Part of a small language model's weights.
Size: 17 layers, width 64, 2 heads of 32, MLP 256 squared ReLU, vocabulary 5396, 1.54M parameters.
Architecture: RMSNorm before each block, rotary positions, no biases in attention or MLP, embeddings untied during training, normalized queries and keys, local attention windows.
Training: 139M tokens, 8490 steps.
Each number is 500 + 50 x the weight over its row's rms, rounded and kept within 0 to 999. Layers, rows and columns count from 0. Numbers have three digits each. The size before them is the row's rms in percent of the matrix's.

# layer 4 MLP up, 256x64, rms 0.263, rows 179-255, columns 0-63
023:576517472496500484476580510458510481571459461496403429553485534513485539419436553575522435446514415603464597461478521517468431475582458608567532527469441545516462594498529501511507477547454473
108:517474431486484464488492439490440549478445486573560487459495490458520467524552596529458378525518619525525512495417551566584428469503496491542505435472552458535406603418468544492545526531443550
102:549487537607467521578524510544558572542457553503408484532512564504546493456466464527617456457468469546523453555599618555523474514506468482494512490546422467534518548544427483572429524544438561
093:523535551489480379469547493508426416563533474444474434477506514470452607496473499479495459532504511466485528425546563585568456486540458534529516525519370498473495541600578532483475393528487418
105:528449523525458509445462450510527412509401524445408459575462536555481498400504463395531471592571514528504574515542525484478471428527518585552511613542489511472484503505446434491513441520500603
086:534505436501448483496534473419469362580455464518520455546531551472448482516457583406469427518529522513538511436543507476485458532592514454532520516521561500485455591370545474416551553526560520
078:496611497567547447579433453438453487474458430530518451462423507585467471464408469534529477492548509535443588470507504567425416523479455497480523438423472511507531535543474474591518403531424475
090:592413412512452431523523531544512418504469449485459398534467551474556444519506530433473493537518529525486509456555566505432446489540547501501498557527435599532401455580571406544531450533469470
107:566456501472584516594538530454576496448546555448505445615426510539555581433485471552429507503462563503469527490580528503507506507558544564502575546497436580574474616471500429514490492520486531
100:558518542584430507500522534533621542466483456506443425520447508512549488511368512502505502458458464476519430435475626557441475536523583552570561568451471464544549514439515514523504495524508403
100:508496425503479413524482447480493437459491548475515449560465503519546375481445473453450463545596543562501540500535484494542469550501556516579514582522427457558433596494451420421448537558464417
107:507503460516578481485552476441556423540445487536445483443487518574456498504426500551510473580573541575507483441478557505464447505500534520506489579513502499444414506611569484554385576623449503
096:569509451505466428495480481584605475524514386418528482515548540485550557448589463474483467556512446489479570435487611463552384524479508528488530581504534541475489495533518424410490541545500443
092:564558472451591534533500491492492487450474469506503491646509534548436560514425552495470501465464500535549493538491471473569505456568536552569480515417535520569387529420497454544473587543379507
099:549568433478508414539546425426531473425405521556526472492491485524407478423470574509494445434482536549516473492597552546510497506507544514545558507492469577455417536459592409482416540489481550
097:573418418566510502488495485447505439516480531473355507482453490539543487474503555543489508534470487548506421474495621545537463461500463482526500537360565617415477513468495518514470537470417464
106:558450524525461417498491457486496460575500391536468480522448464470572516480544435549485397482614482496575486503480523475540438540572502602602508540495529463448543603419442545484496529553468492
093:521486533491466462440576538394551429509444476535556459571533476476591540472472589536532463485492525523528457593492448479503452495578389556556496553500628477474438532494470448430456504576472512
104:496453502473441525392506481445542524523469468498478484551512616540558434428472493460557458447535530520429515541485456507494479522521459582597518432508639519483486486586537451525446442553542390
110:514474422483498450468550482451495467483482462529463418586451461567485548519423607521532477504543568533545475471426519512524498562550426504514612580427606542430496537523564457454502446562432528
097:563599515459444492412468505492531429446545499523525480501536505539439430472536537475569391574505556558495484492479577530473405476529562512568480526511526479466395509577420432473590528542535438
086:526520441554500543611515552476517560561452543574503511568473615502491555520457584545600415477549530631507493524544485510535487556526488492555487588464575569430504505481572508477513451500537485
102:518415476457566438489513452489461572530529474427434451521455498527582404514496482484424458532544448615512549476545551552575476520484439483561486494491444421399468490438552513442440544574481435
114:553415570521450520495487469495514471508384467518496453599553571585490595458439514536562430524495479492527665505490530593518540506499492575522575458508554540486548530525443478542539492515473543
104:535500430526540518510531516562529475559511515545478469591486576559517553487439574503499445566431583504601535421504578591487515474568519507573484537525371540503484494427542517416504499539415526
080:581482545460553472557534537494586555606534505511392512545527576450581539499562588471487473449542380563487532532507464478565489470481529591484541565511508504508512434493504412474478461526566573
097:514507526532476510540560539534540522568576547413458443407468459437562478540469470527501454537549416605516509421454612602608534506506477566532560455486515510506460408446483479532490525535530491
109:521467483471497548379481537390558452550550391435507518505467476547560502483483493489469478435561497493567463502487523614445493453581543572585566482513559433465453500558479487514454435520421448
101:558560484429432509429544485540447504562527425534494496507428600402509447453513528399536440515522476560511495459559630494591512427537534513500491461483544523560502489392463510480429493510444475
088:482395532414513448467487543453522499553396416505545465500391521478525440372489500501543507528402504542496559453525507511484486486571393474527501584415447534463496516549475545424465544517472508
123:607529486519557484550469552526528480599486489443474526576428566513481506410459502488564461511494407580593550515447544549455494539575491474496531571482463551572463505423538479607487581477454519
105:517569496539501457525573477427573486469471479414474443588582517519463566454517490542519474492516522579527445591432486533500497404476426551609521472558454468495415452433409483482515540485420524
088:495548444529459430611568437456577463507443564531527477569467546473455567377505528437556492419480502500588468522525485502548490495582458511596580582519501519466459460528478528552454561546492529
106:554565395481424531484520514456476396555404514465521520508580564546573481439545505590457457516532482504496504497495527565560470485513473548522574426550590535565452539536447556439495555528507402
107:566604486439491550496529570454463477552496416491540480511501647463497517446530479517440482481465571460495594602549561576459430575549477533509542484452502527462494497550507448479523551619492501
094:646396490463518500416530453510592453505536520478508460549522500498608502504433557390507492542539516566541488561451548463481545424564524492495519491501388535451441469515515549458528439505523558
104:507593404560470507550553460525492515498463500475447433533565523472615463479425563446509476537610505527479386469467541550427481467492578483536471491503562523572450425575576475518512484558453495
097:517545525438507513474545474475526518496436461416551485463575459466616534432552498634495493470585531524393527487528461561454432481535532555536560494549513490531459565595411495527483581554479500
099:534520506564463415506574483498472466482463535485543470445465434517442572530485431495426477476406396550479507506414521472488386525485417513536559523509502495502454644531534490600577504548529485
094:466497526497565466453493534456487410547469476538448489544449479542415512414413578446565482482455528532564439485594483519472504509533462554599461601413477485379427491529485549508495479531427514
114:613530437517493392503537456414441504474488515487483451495466533503488585498546541519557466574438477510415465538495538621579515517570491585522558461445556564569506539550511444564540556503503446
105:521507422454450561469550456435538470614492449409521534496461578499519579466504590461453475489595563594479544431536525542541439450468519477582541509535503513585484420468444478503554514494558458
105:516488437561455437445506458506467438550502455510503469477488505559501472513478573565443460506449471493497539510542539524555502370555491477566547519524439557425460465498363539415518427625490579
103:535499512536513466494538515401570514648495420438558439520450577536485383491522533435513495502472472472516503506473495605526479485524509492583505480472522516594489449487406415490444563542533418
094:550472531494513402474483451428466373459498576493404480525509461498529483393546475454565480505505509511420570505496498555550442488609560477535492485458519649466483494470498465454490419487443525
099:539513422584466469525520505504472559578494507564506386493490556521478532461345525448472411523412535580509502531462485493494511439539392505513544497401542581483539419542473509460472479465507524
103:507512474497425562393521491489524408553401448455513482535487527575510600503557550533500410558515456489540569470395507505535460543508450494536541436530633455532440506467454451484452549557489479
105:509420550425520429434534540464486493602573560391508433533439543424510485501575505465540463512456507564476445493564515525447420545496552546504561481430467465521478533447476429532571442548419453
107:551483535456461554407582541559493518492415497410441502497563496484435545398507478535542466430590532583501497464552554459538462490488531500525543486546426529526476509471339478487439579518520493
095:513471408550572576537503550526500406542459527539474496551444504529423421462483528388551480441517466584556490400579459477492388493528477504541536573529468522506471573522459423502511557494497565
104:494483435539415452493498528468504535537445498471426508487463523423542445487462452539480464379493521518456538430474487524530387347538470512579608453465532471479525530559449443522446443496534443
107:556526529437451479568545621486575469537496496529437500549473471425510562514479464557603526457448465558544501525552529595503424539479473543571560536455479524569440491485516379585496435516490535
100:488539480555608426397507456474546379574470489460493450528462561553564468449454544375546484522492556589527506523544478494470468469547512570528513485491525477460497464580482480387492488503423459
132:513462378589396553501492509506561508565429451447435509529510589496478568405508572434497458467527464528502589538496574553470509465525546557554537594510565513424448495519512445462480531526509457
111:586522598507527560489541500423448438477446515412476435509425539539581523511516521530481493488515525503400538513551481578565427441450496533521514475472578517591495408518528420503420520527409555
097:478463516444518400440405501501494444541436485419500434498442509488428483448515571444539448479411409596445526442479525494493476480502464520512510477436392441591530545492553440431562504550497541
110:550444521508474540502502490509524437519409484508424475592539547469457594479437484532425399491501486505551462561497546527515414411614557531499602527526523506487399485529540421506521535511420549
108:537498521632421429456470476465473457530590489482454455581539476445430514545484521459580440548555521506522553455458571502558410488521484468532541471526528530490566541489506420627562445507507432
091:488434435429553421517531495500606513456381512534448447547507541465569570418490509411548457566461484557551471503509522482523479473515538636525456571452512539453532441549551503488486485591509491
101:503573582546515471474605535474502425454453464510512477468453490434491511517493529502457494515476518521468400390543573505518437518484524510649543494585539579541446538563455419531477462495587547
118:541474500592481478500469496420616529527418412462491490561545495423489450386454507516461481548507403501559523548521481505463400462561438593558521455477460554519515494540506426571535552511504550
101:543470435493550481531555534532569490556507538576459466604451575568455489443471582588438487501404499467597505414535532495536456539583427584500525504467471515557426508576476483511555455512510511
115:511541402490495520420517465486579462548525602443423409455545467544505545494430596495501458460525503616438568481511497606517472518481491499534495547392478516462516450522543516491414491584517536
098:532497559523438549511530522413515453407496435535434526473561562458521531490473419456547437516468409527542583546597581491483459488565464520526536454568485557501578554473543392472530448532474438
103:504438448601426546507438520414558458527542484518515480465558536510468544442513501590517420532446537499453593522453551493466480535541499514511521642480521490435483414560491511458398527552463415
091:507501512446554511491493496508574420544570412601434414539482542495379505390473491492455468440504529521557538471548459523524434468547571554483501540420533451479429485423518469448499565485410502
094:491563507593500408445503467485552490532474423470492532446504551431533476500522491460511450513472398554577557450461442535448429410536544515515506473449466583504489520557552472471530410626557423
109:519499468478518448467521460454537484581507498466533457432461505540432476467497460447534509575577435538423431525501540535594490485533565640581545555494419466431502597439562551559454461515462494
085:558513496620459476527528570498492465572463520482494496542404539533484559458476623569442477593500461480438514445475604528483401535487529497478563517481445610547482475488563456509495482486419546
099:538548444483508447544482523494488492529573477487514387617561559442561405462456546465530389554527424546462545479532556484550509488525492459537573480455618539507447473468449536460549544522462435
102:595567454552419475496573498498520502499543456553538434479470456487488457525465490545465462530438534593552427385531609463492476442486478507530505515523528596408459440519552405568583498495510486
104:507478532448486494488558525444443378531454456477562460488479536489452586517515518561477449466495523536482452439598500603568431565483467530520588456417522544489506515502350533494563575521501475
096:499530520564470524400470398420474488540446505538527464484438545543508569510408490526547488617645483552491501469468453596514538545540500519567515535428541545488526590510514518463502491581553516
113:567526494484472432517622489480499481517396532557476446472496495495455460462497446558528501473495509588435437462543607614530506436533492564572469553524457545451506551545571459498374519488546528
113:542423417544552515506518504395473450566521456473519451515546496530550475455462511559588478514467380472508543534511506550477482569623520531572494547475585459480507502467577475491436487556371481
092:472518413452499440525561544545546541520535446480544450443516524522572519515478484509509448552578468504474559435520531503552329480546541474519482452576471531488442564561480469359535528589515515
111:511520583523509473436489530530546473515573423416394494554526587476496449462461540486534471508519450535597533447535520556572532493546435554535591507405587498477530585477569460518492406469482464
# layer 4 MLP down (transposed), 256x64, rms 0.249, rows 179-255, columns 0-63
015:403433489475560491493436547422577515498410523487494476505606441404497472511507522425468586486479578557536483536505502463490515591495543495522387399423548457482563480499458561549452519504511470
109:562501420519547599514514479511513475614511476576477521494579451538423486478476514480486516372475483488560592521471460473471529551485414588509498548537538435456580469508560500382545468564509512
104:520536455570516515485383426487534510551559593502511494537650498503505439487501466452454525511559541407460543544475548488444586506495507443509566504401519481530608521525452486468428460548560499
098:416490492568550465498521481535401513447582387496464498450477502500500435491525559411362527590529479401483470556539466487483538516496500488462442509522544496545448494584550495545489536489503626
106:559501521487548486563496494400534506455495499497495592521567407526470484515514506623547529494535494621366491506485479460463448590523499519517476478416514567513522587473472574480483444511423577
090:430468456489494549527566536484580567504431413479490489459593454469499514444450557435594615442574496424540510477463506488476505569537486518485449562645543489474508516506522545444485576523515464
081:394526401522509505494479452411524501452482509478474477417472425572434516500508492438537528441494471509522542504581413457451513534433475526435375503486479430547580491512579490527453419443584514
096:460456531517498482554484555500517624500554526462502443459564452504582413551534488467532612449443528407431534513504496571510536441513547474415541520461460575536484530525649514545450470523495517
103:373486448438427433485544470469437576515542521484479487494497496497561473537503497478458526448391559488426537457555574489496509497603538532487438425524549462513585436411506482482390521570477513
103:467490497380397532545451504505512469516454391496481522547504504451461469390505491562492527543409455506522482489431499503446479569495468483401439516602476557477395521544507491542535450443492601
102:454468508519491539440524533463526444496511573629604491436502497497510507356427472472565471449448493427570486529481543525518534463445411471486563548525509556494491442424517505528511531404596511
103:438516509550468514537520576522528521483488482557516527455451532487527547481511477543596496476546456482569471571520406339398480541461556446528487517465545416506520524445431555486636484482556524
094:527501475427491503471558480466522507571475431469466490437516503521505533526496548467567584467504570516466566457569451488479681468579471542444436427532487587537515429518557508524385466505467539
097:359483520490555481558486469478526537460449513451471505536560543499487589577520584492509466522463461451503487472557503494538372512524566433406558489474429515506438395435395542549512524476474502
098:535409506507467505390501542523427429523511475544523506524475473507448435467477489521532530450424530573564545502480452517538459392538406460495353606483439511518542538490524451516472498504561595
094:438516575536493531479502599507470534438460538539473467541484508487528603444524502479554516408472426576513475535588403469524438549537445484569478441514534500456576564501439531541617560475492579
105:430471536538502507453531510490486486555606527475564472515417377454523517512519493455522469475516591471582508533477520419464481600556591455461472423585483501517607541570473533581478448465505492
094:558544434505494510460521489592470550590510464509552531498535454363520495571552506457530433486493535474501617558517486394580522483505450465605472467501487452452559541551500469512508572485547405
106:456472468466543463587428390516522529442459541463483544376559482516558472530516473519407515577523467504586489472577637513542439517435498492429549499474491485460411550490455482535501471479530558
110:347417571534543490506493517457589511537504484568506451494590457486592427477507545503556499431507477536452478531506413507514437529475450506417370447514481495531583485488512488500510500473532594
102:479478496500525431537421604503472479502450510480496497599453567528532524519496448481425517393448523410616521538597512498493506511531626533436501558480486427460575518444482521589512466518553504
085:474521453461481437463523565514517436549445508465531559493612457473571490543519517542396643517479550488426599464481506510469603529520422567478437461528524508488552544502547475415485503511417488
102:498510466487452583551520528524499569557429559565448536506584539569531437439479530514458569483464545452481501438364518417542522552431484543486474557446476523524497514423517487532566386432543449
112:528526457572523481519459512472499421566527501551505451564480486563521517551468614470616604472470504548480543497491465495498540597568457505463527485403588473510537474376498530569470470532419550
108:546511421490492410505466499625407503582544449443497544466503459478436508482483475559463382427464528463508414532517593473428570468500574453523520512515537519558465435462520501515473582526558553
096:535474516466503511467540588538598599516576477513475506483471561502460509537508539447497531384444536406441557579468471392561521456522509513512465480573573542419531434489529447450445468420464513
102:536527490451422418507492478436416462538461480503499411499550462478470454451508479443494526382511588464483578449504500494629466467591522531470483471500573483481439532540492476420569561413427485
107:503475459418505402595521498545484425548513478483483518511421583454551435525536547518455645591543470575460529489531549448432445471482556552504482573490498588525539561474456499499553574504490508
101:488441497502596426491494495528514476443490469532441488558514409583544480475426604515416503412537469533504451493373517519415528509556424478581464538490438492553512574493525469417474555462544523
085:503504484543497550525560501494574613549557525591458489498501465433467467486567499544520521519474473475492565535397372462429553448475493509422503541574524454542624538527553474538554528459586504
118:455479467490487477515491403497489585499517531497590501577558536494450535451471565528500644459490509506607517520477567443505408430467527457429512518525513559508513474465599480466497458376495578
099:411580385592532430459497576443446539503546518477521444570487497559589465554473445570453470468556582451434535504503490547441584584462488474521474467459494503477552502471480437496479562450515563
088:482422482515591488517414527538420523497546556497511497497491440448503462585560453384536546541533516515495637480552424557522539545551476465420460492432539439485604498515532547513583476510512457
104:429537543544403470461522592554464575555559539497568478541514422477519509488453572527504488532502513541439455501448563570435565497522491535447477417475625547403570430440503497537505515528521562
112:452478371506513545511536468458498484538490454405491501483436424505494594474555521413554499530608537578511534474498512504458495519403488571510493618489541570540491511482478585550550537481394499
096:518416451517509558486452478486566472487634501436555498461515432508439485480487505486490522477469538439496487548425486372467487405573540513429457506464544529511513487376486465504388449431531555
098:442514404417460542554515594477605516537465466427569527541433486444448525467484566557512521484472440554464529417508537447411481586437504476420524467473464495528544521453491626504502500521472549
097:459500551545504481523541469513449447587560505569519568579436515449499541501448537463560512385483534441504446518476347447460538464528520432547491566522476499482534487443509503483561437472633454
096:499520532522509591526510480537578574484540471526463559517487552582474462481445442475576604505397487433494510585482575580501559474473463448573420470520489519445497378527551503595540491517541492
095:543532522518437496503497444527513605457537502427473485466474549438546516521626489467437486484531417456460603469499487524444489485594492551387550437595504455562517434506477439458508543530577443
112:391460456469516515426565527610553527578448518477562493531424530540542509511579527458531460562622468497493442532440490439512465480481531541514484535468457537479493453557485518608441402502416493
106:440524507524533414442503520530461463518542594565561541618539482516502522481564501532444444408454545506474448504493508545402515548505492414454481591567435546507552477424549549414489594503526508
106:503527527517474404476551537504460545453528542509456479439498469537493564459448430479494524472639588507445454461407425454421510484493517492549517511580401433431533548551510496528609468574530518
104:525421595458444540452534537525550526452487498493516452489463541528493600545481390593565449429480559535520432552450532455493544492439500520556509565505574569535456404440538434519537448575487524
098:454507479536572500507607475529469469459485534502484502546473524464501491491525405449496491618456477515556494509518391479483451435508567477469424406557521519424486534569487552540533416345554501
100:439552512536513551491426463530564560438460529485533466515526464407446576468526552596521510500622554500415470483454421459448438503515527452419498490531547481473463581506525462595460472401480449
101:474550515445501392510510386437461560499553469499458519407464460530437572443459451434512504462410476438492413579541550542447529460570519540518527511491453463515471446504518519446484451453611431
103:394547491548567490462512562505531497479505390531605495553441500585488537441477532489481551524452593503428534569475453532417546505463431504585470523509435521506448592580446469440507536473529548
108:530484615507472548487486555534476593553546419532461536497532522468481554528471441527452503428544518454471511454352465509532490514587455540573455485453518441456603462574581445520532459462456454
092:390490486518502489500474603442568547446457518563531467460517450480507559569533415569484503420601442459514566554562440510445485432557541478432581484512552421533484477525484495488591467507529569
102:459447376447554428526495398525452453428535526558587542490538461546491513437590461426560516484600379499546481573499515512537479498475465461503454414421499482490508527534567539500470468500480514
102:479426457481455474400482573523445477487574437524517509469487483493549444481517480608488594491508447520554503506491558437470540429466536631503479544500437424520475497573443586413530574456487565
094:451537508449519457512528485467560582476563434458472535481441428547512430497552535530526536392494510458367455585493431515475539590504492543361495428503538492527529507463552462572481456494568509
130:617484388510465505526507434603382514532510484509507447506532407562462421499499413553481514528485561451488517469508509446521511527598523473480524474543443463405510475515540503527400572513546436
110:544490456569429471496491437448441485500543530515493454467519420433466517496605435447435473526528528357470467497447556435565499397477518560523543546498462432440412481407488472524501515441494548
097:459495503576581518462470443618477469475555483443484478575580534497499500425487487391427509468590550521539598550540457545543503437567435521555504430506527461535492527536533463617506539503512449
107:504460487518404525492552419501539531588506489452525610471524490440505469545533523508493575576480532446548498497624480458489469512499600512485483489513512498532494513646582431513426559404520447
105:416499413397497470540514502523513545456451491473563527589540455462541485498571532413408541437532480405478560417611466468476452512528499490480494493432491448454403458402438477519489495525510476
090:541450552527451603515458444443458504531535515498475507465522480489470467519500434608538543521512515506530488412383500411553524518475545428475587540416489478555470572374402518552489523472554491
102:439495507476422477496485540476469635422556415486470436467366534549478414486477503553489483515486553541517540547415461464392554482615466535536491455446481543496575491465498465484466516523530545
109:580451578446527438457460542418435495530462478404528412464469521541466403557552536472473469457504459500418576467505500447529585583537550522500486452502512426593510427443569481529529542523545518
098:533579453468451508533526431552366522552554493529482535488516464469605485443580602541516563506561476513458547546506590467524559473563525409472505430440510529495487526398463563467473553544518480
114:573511422429534429533490452529466514494443447501594535495449550627517427509476505545446584571490504573481451471506485536582454410540555484554478424541457533492413545517482496521451574442468537
098:468512621473516493532466463483492527452571544507576553555391504452487558485413442429519457459479482441545512534522551526465535554469497417539598502543552438576413442468507607527534464524452492
099:647485397432505479562498527492442501489437502532444464462484442518467455441497505561489534492619511574514445436453553520509528572465521406562587524474516484479502563447463453540577444459467538
094:510435407504502470497441430440540585539451545542429536415508476452520494463490536463592589406433560542473487515504547456456551534453395529478512537573516521498476411485555497587519587516509524
093:519461495395541380550443466579454469505461512553534569509504470475451500467532498455513531478537499503582590535542572453553491504480489472511501471429490370565464477432592446539423576447450505
109:427418556587442492470462497430568514411469481505545606488632507534520482487450525462499495490505483475490521542460453602513522524576442455510567442393458576500450486489575500476553460501562472
090:330435499535456485440558585503450483588479442517538480464486522507510532537495514497491539515441483349478514500527479452520460483516443463451535425419524510451554564451506496488533471478536626
106:518601426483465628558512437532536469458506531567503545439441476453554581611529567486486489381525524483490511512581494517463517627500558440467499492506449486415468539505529532520501558519477475
116:585496453480484483572441487504439529602452605418469373471498517502514397466541437485438559490540459482470520488466609550548511517476491484497516426439485550447601521457491471540560460542530497
107:493530588516463573481505511464503475487461492519583584367544407500437498437468495495570515420535480482498562502389515554474553426551454519457507594472544555563526514529460512573494530511553594
093:454443500426465482495516516461557572509480456422550547408479568433458462548578499512460493534525401497542491452455436417518449462507479505492425545592402529503453495483471510406562473458559603
117:522450445506478550572499482471512464484509458557496576405547529511494476395521511461483531489651540543523590519533482544571430463565505519490543401511534384555431424484485520529463523515422481
110:537462520442460541504444464540461596411410467474388511531461498463544472458499536481457428569424484509427532523532494482564441564615531458529487545507524500502502489486438451546362562530466456
087:446509438508609549529540466532422429492505488544508554563490553571407532435465452433503525439526473440575558579534569444545578551507470534594459516436541508479479514518486522577518483581493424
108:555526436429493523552447455504466519452551524531495496528532457538487543430463501486484468471484506494477514513536576459439472673534505518489395446511554454509385407382487560491508549537423521